Weights of a small GPT-style language model, trained from scratch on English Wikipedia.
Size: width 448, MLP 3584 GELU, 57.4M parameters.
Architecture: LayerNorm after each residual sum, learned positions, tied embeddings.
Training: a variant of Muon for these matrices, 708M tokens, 5398 steps.
Each number is 200 + 40 x the weight over its row's rms, rounded and kept within 0 to 999. Layers, rows and columns count from 0. The size before them is the row's rms in percent of the matrix's.

# layer 3 MLP down (transposed), 3584x448, rms 0.041, rows 464-518, columns 64-127
107,226,191,190,216,280,156,224,209,171,179,222,209,191,198,197,274,212,223,228,245,237,205,152,203,233,235,175,222,260,231,244,218,229,265,194,211,162,206,160,183,221,141,242,210,200,188,197,168,157,109,219,148,189,175,248,170,134,219,165,271,200,187,252,153
106,211,190,194,191,280,159,249,171,138,139,235,212,266,182,212,202,250,143,179,167,159,228,134,170,229,242,222,275,174,219,233,173,218,249,113,176,246,231,277,162,231,256,161,241,251,245,212,213,172,203,162,166,192,137,223,156,221,101,183,209,266,157,236,240
110,208,159,183,154,179,227,214,179,260,159,129,153,305,235,151,175,147,212,211,173,159,153,208,131,144,166,172,218,170,200,137,235,183,200,245,263,188,141,157,134,179,183,155,122,170,165,245,90,253,226,143,165,185,226,173,178,153,273,231,272,170,176,187,184
092,187,180,177,185,178,175,113,176,116,247,193,188,220,166,182,70,192,173,179,115,202,178,141,246,195,256,131,215,124,267,253,204,137,281,175,225,164,181,281,231,180,220,189,234,134,199,175,214,115,204,174,197,184,175,156,173,233,212,239,172,211,182,186,211
092,204,174,197,175,248,120,215,172,194,219,292,187,173,220,232,227,174,266,198,219,150,264,271,214,218,242,217,237,270,162,188,212,254,201,272,216,160,186,143,204,168,157,152,168,171,245,223,201,192,172,148,171,157,175,196,165,213,228,138,233,228,246,241,182
095,275,182,187,215,235,270,242,207,224,248,210,159,238,167,156,253,166,154,177,117,219,158,221,211,260,234,208,234,198,235,245,228,184,287,203,237,193,145,165,198,210,125,126,221,199,259,173,248,212,153,268,238,129,228,199,253,189,163,243,228,257,185,234,208
100,143,148,264,172,318,203,281,224,148,189,247,126,130,230,218,172,121,163,250,173,210,252,220,272,174,256,181,170,256,152,165,233,252,210,252,152,130,183,179,132,131,154,161,124,194,115,189,240,238,181,182,201,242,228,199,145,218,87,255,131,175,140,184,122
111,260,170,167,141,272,177,242,241,185,255,194,199,204,196,218,242,158,252,184,192,222,173,125,197,258,266,187,166,170,201,144,232,159,142,176,227,181,278,197,250,266,254,208,296,194,244,225,169,198,166,207,142,210,241,195,206,155,197,170,199,199,129,156,244
094,141,248,163,206,248,207,150,206,145,207,152,186,207,235,131,191,160,255,217,229,220,160,228,271,258,265,223,244,169,137,185,225,229,224,227,189,301,165,257,192,153,137,254,230,213,118,232,242,198,218,228,145,183,218,132,115,210,189,210,247,191,177,196,254
101,187,156,251,195,224,123,216,248,204,231,183,183,224,249,184,90,221,191,192,180,199,153,151,167,191,182,223,244,237,256,168,247,205,217,187,232,199,129,191,221,179,178,267,233,150,198,108,197,179,215,215,161,255,233,169,181,263,181,166,259,157,133,202,255
108,266,246,159,151,135,171,186,205,189,188,157,105,200,226,137,201,254,137,222,139,244,185,289,130,248,219,204,117,192,195,218,219,233,180,241,203,218,223,181,222,209,257,244,159,223,238,238,167,236,160,241,164,143,247,209,142,234,213,200,159,236,223,223,180
103,168,297,251,189,187,210,192,187,203,235,272,222,135,206,224,150,207,191,163,156,228,181,216,182,214,241,253,120,209,238,184,216,236,198,238,240,168,193,182,282,182,236,233,178,221,190,213,223,223,177,246,182,241,225,219,225,238,156,164,148,137,194,265,122
109,194,194,185,140,239,235,258,191,186,188,259,221,200,206,148,210,271,267,178,230,176,213,149,207,200,179,122,235,185,232,189,224,167,203,278,167,128,193,167,232,254,177,233,125,197,125,149,149,204,224,150,167,176,192,128,179,158,237,181,196,188,201,177,159
103,176,181,178,244,189,186,222,244,233,211,224,114,236,194,160,233,228,293,184,161,248,155,179,154,213,211,153,206,128,137,258,252,180,299,189,182,136,239,203,106,260,188,261,206,190,229,189,233,177,164,144,182,185,196,205,154,188,202,227,234,142,248,146,268
104,205,207,175,239,170,255,203,208,176,184,209,246,272,187,246,177,118,221,187,229,178,221,213,228,225,169,145,159,242,254,169,228,193,244,190,194,210,159,270,238,199,144,219,208,233,200,214,211,198,173,216,161,170,203,260,175,214,203,145,183,192,205,255,150
097,242,208,208,207,209,244,217,156,188,175,121,232,169,235,220,209,210,149,182,235,194,194,316,262,216,203,209,250,273,176,165,270,224,152,155,152,165,242,231,174,181,329,240,177,226,171,215,168,229,218,191,207,204,226,213,224,157,188,219,182,146,209,162,181
107,266,204,226,274,297,174,263,173,168,298,187,230,168,189,305,128,267,221,154,261,192,157,161,237,235,202,213,220,196,198,237,187,237,251,185,183,142,242,238,202,194,206,230,171,162,198,221,228,113,192,212,174,200,254,217,229,231,213,212,173,213,234,201,229
116,196,155,222,254,258,212,171,221,195,249,262,220,179,173,145,207,183,181,267,294,119,203,253,186,164,176,245,236,189,215,200,246,209,190,226,191,175,236,244,86,234,195,137,122,176,207,267,160,170,258,159,240,221,184,231,210,211,254,245,163,192,231,213,148
101,247,204,208,199,216,180,232,166,262,222,119,193,177,191,116,203,209,180,249,206,149,185,265,226,218,178,236,184,147,257,207,137,253,196,117,214,158,182,168,268,226,179,169,198,131,188,183,209,215,110,251,220,228,185,176,160,243,205,210,128,181,152,246,264
098,270,120,238,232,225,197,181,153,157,170,188,193,174,180,235,182,170,205,172,183,195,149,226,244,275,225,211,240,244,269,248,173,214,210,202,235,264,213,236,229,208,198,142,236,258,200,183,174,254,176,225,226,147,257,226,160,182,158,240,187,161,143,176,275
105,188,192,213,216,165,209,130,191,117,209,166,222,213,280,181,190,169,168,259,258,219,208,201,203,240,229,136,250,249,228,174,180,230,146,163,191,245,157,182,171,120,161,169,214,175,237,235,170,210,158,228,230,202,215,268,170,232,141,219,255,157,182,165,185
091,205,223,184,208,167,231,210,209,125,202,151,161,171,228,149,202,200,264,161,294,190,194,156,206,248,158,120,247,217,153,189,167,142,187,199,240,178,182,185,191,193,211,189,219,151,217,196,217,141,174,227,259,211,206,205,171,190,265,142,203,265,250,128,143
102,229,106,119,212,110,258,223,262,255,215,148,212,216,177,286,247,257,274,166,143,263,198,233,162,225,223,243,282,223,186,217,234,192,162,165,155,197,170,203,219,193,229,141,254,181,167,222,202,195,211,273,239,162,178,285,162,215,148,240,172,131,177,146,224
094,221,283,213,87,211,140,263,243,127,151,218,203,211,217,216,177,189,215,231,173,262,188,229,169,170,279,229,167,204,164,189,284,168,175,179,228,187,227,199,178,171,156,243,226,194,189,178,126,205,194,150,178,131,248,220,135,147,241,226,192,157,225,220,274
107,184,128,209,227,233,255,239,172,182,179,211,157,150,259,190,138,192,204,202,140,144,216,164,237,253,245,268,184,195,187,206,160,248,136,170,277,241,199,236,190,112,254,146,201,201,200,277,227,230,148,147,263,134,161,164,201,203,115,186,292,228,244,159,206
096,202,136,217,201,103,215,144,230,170,151,171,191,225,207,196,282,190,243,188,241,255,178,177,242,161,191,222,192,225,168,240,261,168,239,253,262,216,220,193,222,188,243,157,115,250,214,250,116,229,228,219,261,174,235,163,168,277,159,237,157,242,181,172,199
080,264,158,218,217,132,249,154,222,256,208,169,162,256,187,182,189,238,230,167,194,140,221,180,196,211,176,154,203,200,184,153,204,163,227,293,126,193,162,163,215,254,261,201,199,156,272,181,194,270,248,242,178,194,175,115,242,208,206,218,204,211,239,245,175
110,187,153,113,214,179,202,234,191,254,214,262,185,247,249,150,155,185,247,205,233,117,218,235,210,230,182,206,208,143,276,123,152,187,216,249,195,184,209,228,140,190,180,228,191,222,148,211,209,171,228,144,160,275,234,210,201,153,143,216,149,139,200,251,230
094,201,260,192,175,207,245,182,227,191,157,239,239,155,267,228,203,171,241,193,231,183,224,145,172,196,151,113,288,276,254,217,245,208,206,160,236,207,196,199,255,160,180,225,218,282,205,177,244,257,236,145,158,180,183,229,219,127,201,159,179,179,214,198,218
095,206,234,215,235,195,153,164,257,210,228,221,200,160,260,183,166,264,222,149,164,196,198,257,264,182,266,213,212,225,150,239,271,199,222,119,197,205,226,166,253,260,226,189,130,250,242,263,254,265,220,207,188,114,236,268,241,241,198,184,172,120,206,178,224
090,229,150,225,122,189,177,187,198,262,228,232,196,173,207,184,209,184,268,222,159,180,182,145,145,199,183,182,248,192,234,200,116,244,216,197,192,178,248,242,194,198,280,148,172,161,197,168,150,216,226,152,239,162,176,182,209,191,155,184,241,178,256,217,201
081,197,255,148,205,138,199,228,160,159,234,191,124,261,283,190,218,161,190,188,114,166,156,258,242,186,215,204,157,132,210,171,128,225,269,185,174,212,172,225,158,202,202,219,190,232,242,220,229,200,210,196,228,241,118,222,205,213,239,158,283,214,210,184,251
096,188,252,254,222,215,204,241,221,153,165,205,231,122,219,120,195,159,172,201,173,216,179,247,204,215,228,151,194,184,215,223,208,139,199,279,257,213,183,166,241,239,149,219,251,230,131,187,179,187,222,223,237,196,191,184,227,274,251,232,209,214,226,210,229
108,256,214,184,201,171,236,233,251,221,205,212,224,170,231,213,238,218,253,162,193,205,206,222,190,286,155,211,164,202,238,152,230,134,217,129,182,115,248,117,174,214,113,168,239,276,207,241,180,159,145,134,130,191,256,129,256,131,195,248,190,199,238,206,186
097,255,209,228,232,206,131,247,193,225,143,308,212,204,160,159,202,199,183,242,174,180,141,178,188,225,142,136,144,172,232,144,232,134,151,179,170,176,201,180,158,165,132,233,218,102,160,186,212,269,133,202,217,171,195,224,191,192,209,174,214,198,251,211,142
103,162,140,205,278,203,204,215,210,191,207,167,272,207,178,172,199,187,248,240,205,178,192,139,208,206,217,243,234,243,228,142,190,238,177,170,138,166,198,205,216,176,273,230,281,173,252,220,240,248,241,115,215,110,201,212,213,217,221,234,177,270,145,224,177
102,243,245,215,170,197,180,192,162,151,188,249,148,172,218,251,257,212,152,164,139,254,219,254,221,166,193,246,195,154,185,215,235,300,184,169,257,141,256,213,212,221,199,184,132,188,241,192,210,110,175,226,154,148,211,161,179,186,198,195,205,241,208,114,273
095,164,191,180,232,230,249,207,192,230,130,133,258,257,246,260,194,142,201,214,182,130,225,223,194,252,181,205,185,167,210,189,215,218,265,147,201,161,152,235,250,194,240,191,253,140,123,119,183,231,188,158,236,169,171,231,160,185,144,204,142,173,156,218,212
100,204,204,161,226,232,136,223,191,135,225,222,251,258,159,166,240,165,176,213,241,193,235,190,199,192,202,176,226,212,228,169,264,221,170,184,180,201,241,135,153,194,205,154,275,212,202,185,222,183,188,151,227,229,172,127,181,217,150,214,236,257,187,182,223
099,213,173,200,224,259,213,209,203,169,157,111,165,229,220,203,211,229,246,225,195,212,220,182,234,228,204,155,141,150,203,188,266,176,260,232,244,241,176,165,177,222,222,182,182,257,130,234,138,252,251,288,243,137,211,168,233,201,157,206,177,221,205,229,202
085,237,239,106,142,230,222,156,205,154,202,165,264,170,203,246,200,157,229,204,223,177,150,237,218,228,141,120,195,152,182,169,258,103,232,223,165,152,181,144,256,167,150,181,217,228,220,229,224,146,267,240,210,166,254,204,170,207,209,189,276,189,171,219,133
079,229,154,229,181,142,182,158,236,190,203,212,173,256,227,239,253,214,223,154,216,153,143,214,193,203,204,206,161,156,160,223,246,170,236,255,273,245,101,230,164,154,127,151,207,228,162,201,215,227,187,183,171,216,223,150,206,186,176,151,250,185,219,226,216
087,147,152,159,216,256,217,285,163,214,145,273,182,160,173,213,205,249,214,206,215,194,202,242,203,241,130,215,205,168,209,244,173,199,176,229,216,220,223,229,222,249,226,161,217,196,211,251,162,245,200,128,202,247,203,246,229,247,229,217,249,162,214,171,170
112,201,237,143,126,237,184,171,198,178,198,240,125,253,196,248,114,229,210,252,195,232,162,235,253,145,194,130,123,273,294,159,157,251,180,172,199,234,263,226,132,173,209,209,168,175,138,229,223,150,151,118,206,229,185,109,193,236,155,192,192,200,125,202,167
105,180,200,225,209,195,205,209,142,239,174,168,258,195,215,159,257,219,172,187,179,244,189,217,223,177,216,284,228,121,148,194,170,140,216,263,191,226,219,231,289,174,182,110,147,172,201,250,272,161,239,262,198,192,153,225,206,294,187,153,143,203,237,222,201
101,205,216,176,150,153,208,253,231,173,211,221,134,177,227,127,191,270,170,167,223,215,140,215,136,151,167,203,242,167,197,181,270,213,193,210,208,171,246,100,207,217,190,228,254,220,202,254,251,252,156,186,134,207,217,248,130,150,231,209,236,147,182,149,198
101,129,119,200,198,202,186,228,179,214,139,277,140,216,318,196,242,172,199,192,156,186,258,188,124,186,179,155,119,211,138,212,214,184,266,238,279,219,170,188,231,194,206,248,178,239,152,183,237,214,172,175,185,204,171,300,227,192,251,269,163,277,197,220,209
087,232,211,247,153,146,155,189,182,221,162,217,227,250,235,169,172,223,158,209,151,238,142,280,169,205,151,222,210,211,207,137,135,193,240,203,185,216,199,137,264,241,181,130,191,196,201,245,246,238,129,197,196,228,214,248,201,155,261,214,157,150,244,129,212
095,170,112,236,207,249,179,147,215,270,242,221,202,235,163,231,150,189,272,201,173,203,148,209,226,173,246,223,164,155,170,156,290,224,214,275,210,162,222,154,211,162,235,170,171,236,216,257,170,228,179,188,180,194,183,207,208,123,203,153,174,226,212,221,219
081,208,256,180,187,219,215,175,208,175,230,145,170,196,187,254,187,239,212,168,256,237,116,206,155,225,224,201,250,167,202,184,251,112,153,228,254,214,171,248,193,162,171,203,260,176,223,141,237,240,200,180,281,222,157,209,163,158,248,174,183,207,200,166,153
102,138,160,205,236,218,168,229,218,222,172,187,113,131,147,270,222,203,229,193,155,174,220,233,137,221,209,164,160,208,173,208,192,155,172,226,236,147,246,215,210,228,160,265,160,223,220,262,166,203,209,243,223,247,236,217,228,199,219,162,182,264,119,166,181
107,216,272,189,198,178,242,138,171,138,219,187,161,197,190,164,254,256,232,180,243,218,155,122,166,254,218,221,223,202,163,195,214,178,214,175,149,194,136,260,248,178,200,280,259,169,159,230,187,218,247,210,179,212,201,223,208,188,253,227,158,256,250,187,91
101,152,259,212,212,201,175,207,131,235,118,168,242,243,211,186,166,211,198,197,298,242,136,211,174,327,197,195,191,187,256,202,227,201,150,221,230,223,155,248,193,181,262,129,230,190,238,267,167,174,206,177,145,151,208,176,309,168,216,199,181,179,210,157,114
110,291,213,195,235,215,207,148,208,213,187,210,140,234,190,155,146,215,272,199,151,163,179,235,181,211,217,223,238,201,104,221,188,159,239,253,232,244,209,164,224,256,166,263,240,206,201,153,191,182,198,242,152,227,211,217,113,208,219,213,223,250,265,219,264
104,196,182,153,288,164,225,210,208,185,196,178,160,229,162,180,217,181,227,261,213,145,188,172,239,196,191,194,199,180,233,237,154,245,242,194,235,192,143,116,172,200,218,274,221,208,180,253,153,227,201,187,266,207,227,174,223,250,91,276,235,268,235,143,185
# layer 3 MLP up, 3584x448, rms 0.041, rows 465-518, columns 64-127
103,269,237,201,215,184,179,189,216,188,204,258,198,211,223,204,173,163,158,210,242,275,234,220,191,268,178,251,244,160,139,194,193,181,179,254,241,178,120,240,217,254,198,235,251,211,156,220,243,228,243,159,160,214,213,234,183,238,171,243,208,180,233,133,132
108,193,171,111,107,203,275,203,212,229,226,223,170,159,209,230,165,168,280,188,169,227,233,217,151,158,182,153,185,263,158,178,199,226,207,238,261,183,169,260,246,272,282,214,163,197,163,231,163,238,241,244,236,250,212,189,208,171,120,218,198,240,187,184,244
095,261,214,224,204,180,199,149,142,168,211,207,144,207,162,255,193,232,242,208,186,148,231,185,229,208,115,159,223,182,243,159,124,239,206,290,179,269,270,218,166,221,204,147,165,187,239,196,138,124,129,217,218,284,160,266,168,172,288,203,237,196,151,149,171
096,187,219,164,245,171,155,282,190,223,193,168,154,212,171,222,221,172,190,192,198,160,178,147,147,274,226,243,237,145,276,232,186,184,218,227,214,195,176,156,237,188,237,210,206,139,179,186,200,176,170,222,208,217,299,159,175,189,257,196,288,270,203,210,196
098,237,192,286,210,289,198,175,210,226,229,187,233,212,228,179,136,248,217,177,155,228,149,266,255,219,192,273,250,228,164,211,239,177,297,150,208,205,227,182,149,220,181,186,226,198,258,223,188,234,156,230,222,229,164,293,207,180,195,186,126,232,161,241,134
104,166,200,115,228,206,254,201,165,229,140,240,165,199,219,239,256,191,210,215,242,126,189,235,235,268,170,220,258,168,255,203,149,218,165,180,245,200,175,216,204,222,221,203,123,202,193,189,169,170,202,238,175,200,184,191,233,256,163,194,146,226,155,154,242
102,230,217,134,219,204,195,187,167,207,213,206,177,189,208,205,201,167,167,199,189,202,147,167,229,218,217,104,236,152,195,195,205,206,111,115,216,218,237,220,229,206,248,173,226,217,283,158,236,184,173,208,171,149,210,244,237,274,210,171,238,143,175,277,197
097,208,142,183,199,178,225,152,229,199,189,276,143,85,240,201,285,154,130,172,172,139,185,175,205,272,243,255,169,163,237,248,191,222,143,144,157,232,233,195,168,167,187,276,247,211,178,178,225,122,246,273,253,160,254,160,214,229,244,207,156,196,225,150,241
101,210,276,148,255,166,217,202,232,193,201,225,206,227,208,217,215,161,152,265,210,142,195,194,153,169,219,276,176,195,218,220,212,190,169,205,102,192,208,227,207,220,207,160,194,235,185,179,126,272,186,191,207,191,168,212,192,240,196,226,156,274,240,142,230
101,177,180,260,240,174,123,208,177,210,200,225,210,207,218,270,226,174,148,195,189,231,159,162,212,198,237,231,217,179,182,120,197,241,214,151,255,160,154,227,137,186,251,111,152,185,243,213,239,234,212,187,224,177,157,227,311,169,289,135,230,210,260,210,185
105,218,201,187,214,191,231,150,197,164,177,202,117,184,181,248,190,233,129,214,268,268,208,222,197,265,183,233,229,215,146,165,208,261,162,180,220,142,156,192,227,145,250,191,222,255,227,150,194,196,197,201,181,273,231,192,156,218,249,238,201,206,172,181,153
105,230,168,273,180,204,172,213,230,157,228,162,239,165,121,97,248,183,240,224,261,272,218,168,246,261,255,190,175,227,177,222,194,162,200,289,142,184,138,146,236,211,237,221,130,183,165,225,182,184,208,207,254,135,136,224,210,229,207,143,254,101,199,179,165
106,222,239,200,174,193,182,274,136,211,197,273,203,240,165,157,274,169,196,136,167,185,210,164,187,169,188,182,222,194,143,231,196,213,183,187,232,158,194,231,201,153,217,171,173,217,214,211,216,240,207,238,262,175,247,196,204,180,177,198,226,129,254,131,183
103,165,206,199,216,258,136,167,138,176,230,140,146,226,172,197,188,241,208,237,146,193,154,186,139,192,167,222,196,193,223,189,163,167,267,209,222,181,191,228,184,225,218,227,207,222,219,162,151,209,206,182,205,231,215,186,179,190,231,192,213,257,180,247,234
089,187,176,235,196,203,262,130,164,199,229,140,167,193,184,228,226,224,207,235,213,173,215,220,187,215,231,184,243,171,231,192,209,164,188,251,174,205,252,138,220,215,206,236,206,144,238,174,126,176,277,205,154,180,149,178,286,204,149,166,237,141,197,141,230
107,159,163,217,146,162,203,187,186,228,114,232,243,229,223,219,191,249,166,131,198,217,245,202,215,211,202,269,186,140,203,177,229,134,195,120,215,121,268,264,211,202,225,181,216,234,267,206,153,154,180,179,177,153,236,244,162,221,168,277,232,220,182,254,139
117,167,128,209,156,205,176,264,251,220,222,237,193,274,154,141,204,177,217,175,162,190,160,189,167,201,184,277,163,194,245,228,255,166,187,148,204,220,111,164,205,235,270,172,185,187,247,236,274,249,166,166,225,244,238,106,171,246,241,157,143,208,171,175,179
102,244,237,149,186,198,217,204,172,235,160,165,211,207,142,145,205,238,183,193,217,265,250,185,216,272,225,158,238,178,146,296,139,186,224,159,208,225,267,178,215,157,214,150,111,186,259,214,166,176,224,174,185,181,216,237,182,218,284,215,164,281,201,240,219
099,212,136,106,177,165,226,172,225,243,216,236,264,249,179,153,204,233,168,178,235,168,159,249,207,241,189,230,185,209,247,204,150,237,204,169,238,141,196,194,205,174,153,241,223,284,267,233,194,219,203,195,179,170,166,214,193,138,236,179,194,279,251,233,250
103,221,196,251,259,213,279,122,242,177,216,160,250,240,152,149,218,215,209,166,243,235,283,196,165,223,155,224,172,203,182,168,193,190,172,201,281,206,209,226,251,244,191,187,228,151,169,210,181,217,243,165,158,215,213,169,187,263,193,181,224,207,143,257,158
097,240,186,237,218,176,159,245,248,113,145,286,158,173,256,197,207,170,107,207,133,236,240,181,256,204,218,298,207,186,210,247,146,179,250,227,232,268,215,304,135,212,213,128,172,236,119,269,195,269,109,228,202,210,224,194,280,157,216,248,119,221,188,171,229
104,166,208,160,203,171,234,146,232,171,198,227,256,286,224,243,229,216,200,153,210,207,229,161,213,208,162,178,222,108,225,200,241,177,272,148,195,171,156,217,162,197,220,157,237,208,214,251,241,172,194,244,204,246,222,213,194,255,221,103,162,131,151,173,186
101,275,193,120,203,140,147,263,206,190,264,228,188,289,253,215,180,175,190,173,218,204,223,170,143,202,215,142,214,235,133,207,230,251,172,240,174,128,194,214,268,207,193,189,246,198,162,206,214,170,130,253,149,202,226,189,218,263,185,152,137,118,206,148,232
101,182,253,209,201,164,213,187,187,240,143,187,195,102,171,240,197,264,203,173,242,141,200,259,186,179,197,270,253,191,216,178,205,212,186,228,229,187,209,194,231,122,208,236,252,132,286,203,207,223,161,221,129,272,229,235,128,206,215,229,236,143,228,270,241
097,255,209,239,260,162,169,125,197,215,137,251,193,186,299,202,257,140,200,235,196,214,218,231,160,146,198,197,144,227,178,157,209,193,190,196,229,182,148,142,237,233,189,180,209,175,230,129,261,162,163,253,269,206,230,203,231,180,209,256,219,210,236,287,178
090,174,172,207,205,235,134,168,161,160,152,236,176,217,205,189,231,254,213,248,178,177,166,145,252,196,157,198,198,232,190,214,271,170,215,214,221,290,188,225,173,171,202,217,216,155,98,184,113,130,165,256,190,175,244,172,234,191,203,193,230,221,178,194,180
109,246,187,221,225,150,167,229,166,116,209,207,239,185,201,194,184,172,180,151,166,220,200,134,257,203,164,209,147,164,198,249,139,236,180,243,205,220,122,101,170,179,145,262,191,181,211,112,194,119,151,188,244,172,250,220,206,161,186,212,216,179,180,167,111
092,239,187,199,227,239,227,174,226,172,175,209,242,125,185,119,171,181,196,131,157,205,173,191,256,257,231,243,241,101,200,203,202,194,169,224,246,156,192,176,237,206,249,153,148,143,219,155,176,156,234,128,162,180,204,159,148,170,191,174,238,191,239,241,187
098,221,141,155,176,233,188,285,204,181,194,203,143,182,241,205,183,249,252,181,107,150,208,281,195,223,119,240,224,217,236,186,136,226,221,281,218,149,231,222,196,187,228,141,178,232,154,294,206,278,158,171,187,251,144,195,195,269,227,183,142,192,128,193,190
093,216,206,240,163,176,250,168,257,206,159,228,170,276,195,252,185,211,184,117,214,198,163,133,114,171,168,170,175,163,196,237,197,150,167,173,197,258,216,167,164,241,229,212,207,237,121,208,202,208,241,231,203,220,171,174,202,242,227,233,198,225,217,202,202
079,205,172,136,154,210,261,250,209,239,216,222,263,193,205,151,217,187,263,196,188,195,255,151,194,262,137,182,221,262,247,271,225,271,232,281,204,149,196,212,285,197,163,166,225,175,167,195,185,199,190,179,180,189,185,183,191,250,196,207,218,273,194,183,214
099,168,221,159,232,134,249,139,166,223,206,189,194,249,209,239,186,124,244,207,248,192,211,166,191,137,208,215,302,236,215,180,257,187,188,191,200,181,121,171,238,193,186,150,134,112,197,210,234,248,174,227,259,252,233,267,227,130,201,245,180,224,231,164,248
110,184,172,249,161,180,271,148,234,228,180,293,251,249,141,209,226,200,148,215,216,127,225,253,195,260,262,221,189,213,179,217,217,199,218,220,188,224,202,161,173,180,159,227,209,186,191,136,224,217,206,177,241,180,230,204,241,176,219,227,249,147,213,268,196
100,235,171,217,268,171,230,165,193,240,260,242,253,209,161,184,143,188,157,215,238,212,162,241,147,225,114,211,252,202,191,137,215,210,231,221,169,156,268,220,247,149,224,203,185,204,214,228,237,184,167,193,227,157,203,185,148,214,228,177,228,217,206,208,184
101,232,179,229,183,268,206,213,234,186,177,210,170,164,201,205,193,161,166,157,177,183,244,238,256,229,132,194,143,240,171,167,226,188,199,202,216,261,192,242,179,226,227,148,197,162,210,206,125,232,250,164,253,166,232,168,238,193,172,223,199,282,251,215,264
104,242,114,195,170,173,251,256,194,151,206,240,165,202,225,180,200,179,161,213,158,197,272,178,244,155,191,232,205,188,133,181,185,226,236,250,247,219,244,130,250,202,181,226,167,215,208,251,198,209,256,266,191,176,252,108,246,148,198,216,156,243,257,237,228
096,119,229,168,199,223,152,262,190,177,188,214,205,289,227,240,159,205,190,233,183,149,216,204,273,189,224,224,229,220,161,281,230,239,152,256,165,150,197,214,184,253,248,240,219,205,209,219,180,192,238,101,266,211,258,160,261,241,212,247,213,259,132,241,234
095,210,190,236,268,218,153,201,123,223,169,227,165,189,189,191,224,212,208,241,288,206,195,113,184,237,180,224,159,218,209,273,165,194,262,270,175,152,207,119,172,201,246,213,170,133,251,216,242,193,178,173,135,231,212,198,227,176,223,210,193,138,275,223,108
097,224,255,241,171,148,211,215,268,311,166,241,187,228,118,178,226,163,156,260,161,114,219,222,182,204,263,204,235,247,193,184,226,198,176,203,211,248,174,203,171,265,202,241,230,220,146,271,242,168,222,232,226,254,184,190,210,193,176,235,174,229,167,219,124
085,256,235,202,196,213,272,186,189,161,247,190,179,92,191,191,205,203,176,125,166,253,244,218,273,115,165,283,237,207,129,160,168,259,198,223,196,182,248,135,199,218,188,196,181,150,266,168,211,166,169,143,212,190,175,190,220,213,166,137,158,245,175,293,269
086,157,230,124,209,216,214,194,151,168,210,252,190,113,188,193,180,164,197,278,175,226,196,164,122,218,177,212,220,234,226,231,189,187,160,208,248,209,219,169,218,137,237,237,263,271,166,164,285,152,236,172,248,187,201,210,168,225,248,138,227,254,192,206,246
087,203,207,282,237,186,208,162,138,244,257,127,177,193,222,217,235,167,240,188,203,292,216,134,182,183,226,218,255,213,169,147,133,250,212,182,236,238,175,181,151,249,203,275,267,170,180,205,216,148,204,177,237,178,239,217,245,204,142,125,197,229,256,254,242
106,192,187,219,148,138,199,199,144,127,283,170,193,251,227,196,208,215,175,226,170,252,234,204,205,215,181,149,216,236,235,186,206,135,107,277,234,179,175,249,199,249,149,176,245,133,238,251,207,230,151,176,200,172,227,224,289,152,218,178,233,241,230,171,147
108,201,261,272,243,203,134,186,217,208,175,178,262,183,155,198,133,163,275,155,224,238,186,183,161,152,175,161,230,233,185,171,218,227,223,175,234,240,220,210,117,205,264,237,167,179,236,141,164,206,169,240,206,260,224,224,162,252,200,184,158,258,248,102,224
100,238,240,214,185,146,157,268,160,179,238,203,207,179,132,211,194,159,166,118,147,218,182,206,263,163,285,190,185,100,213,237,163,217,229,157,160,203,198,184,200,220,169,186,293,153,261,235,226,172,157,248,210,251,198,223,139,172,181,160,165,239,150,126,243
108,176,225,167,155,192,226,280,210,128,214,201,221,172,179,232,182,239,141,172,218,230,192,251,167,190,238,260,135,246,197,220,191,216,146,214,231,150,273,201,185,190,195,163,211,193,209,252,224,189,235,182,255,181,201,169,261,130,203,193,242,200,244,220,157
092,252,151,185,199,192,189,197,185,155,232,165,202,136,202,131,153,239,193,178,200,181,211,239,197,250,171,176,171,271,257,215,259,196,243,174,133,155,254,108,194,203,171,250,165,189,221,196,139,188,180,140,136,249,211,206,209,165,218,226,218,177,251,204,151
097,259,198,202,267,158,266,170,217,147,140,156,264,214,187,197,191,186,174,250,208,140,181,169,190,223,178,162,166,223,230,188,180,163,203,260,108,133,211,155,201,211,191,196,237,235,262,229,193,219,158,184,271,220,256,211,190,206,164,289,197,183,179,213,180
081,221,209,133,211,180,188,111,186,213,195,168,194,253,256,166,204,147,119,161,199,175,211,120,164,254,221,258,273,258,281,152,219,210,267,242,153,167,244,151,125,190,146,225,202,196,194,177,266,129,214,230,183,141,225,136,247,200,274,144,183,239,220,232,233
101,189,229,261,243,214,163,193,191,145,196,188,123,182,241,200,203,173,268,225,267,309,214,214,182,186,211,225,248,183,214,232,271,226,225,200,270,248,232,132,217,249,162,136,144,206,172,300,168,193,264,207,235,141,144,175,205,173,244,219,160,207,240,276,171
105,195,186,220,256,179,184,145,135,180,140,247,255,233,209,247,286,156,181,172,269,237,159,168,207,182,150,238,232,194,216,221,198,156,200,231,135,196,213,190,176,155,147,147,156,229,180,202,150,163,218,216,228,224,256,190,229,214,201,211,209,192,203,194,203
104,198,227,225,200,143,227,257,214,227,213,260,209,221,214,233,195,168,243,166,189,212,204,238,119,173,220,246,131,178,100,129,209,179,172,222,198,231,195,138,151,149,261,180,171,181,280,298,169,180,155,255,177,161,161,178,200,189,274,156,166,269,169,157,209
111,159,298,159,218,151,179,209,172,151,201,198,226,223,165,206,170,183,221,255,257,175,154,293,287,125,238,272,238,240,135,277,206,236,256,171,162,155,216,213,204,197,182,268,164,191,259,219,175,186,211,140,202,216,166,189,157,233,197,186,244,238,189,123,174
102,238,164,193,185,207,258,129,249,160,216,268,256,200,194,159,232,257,166,139,159,242,169,234,249,198,265,232,246,236,149,196,168,193,183,217,140,127,179,279,220,244,195,187,210,188,184,121,187,165,211,256,137,149,179,191,175,190,186,251,262,287,199,165,202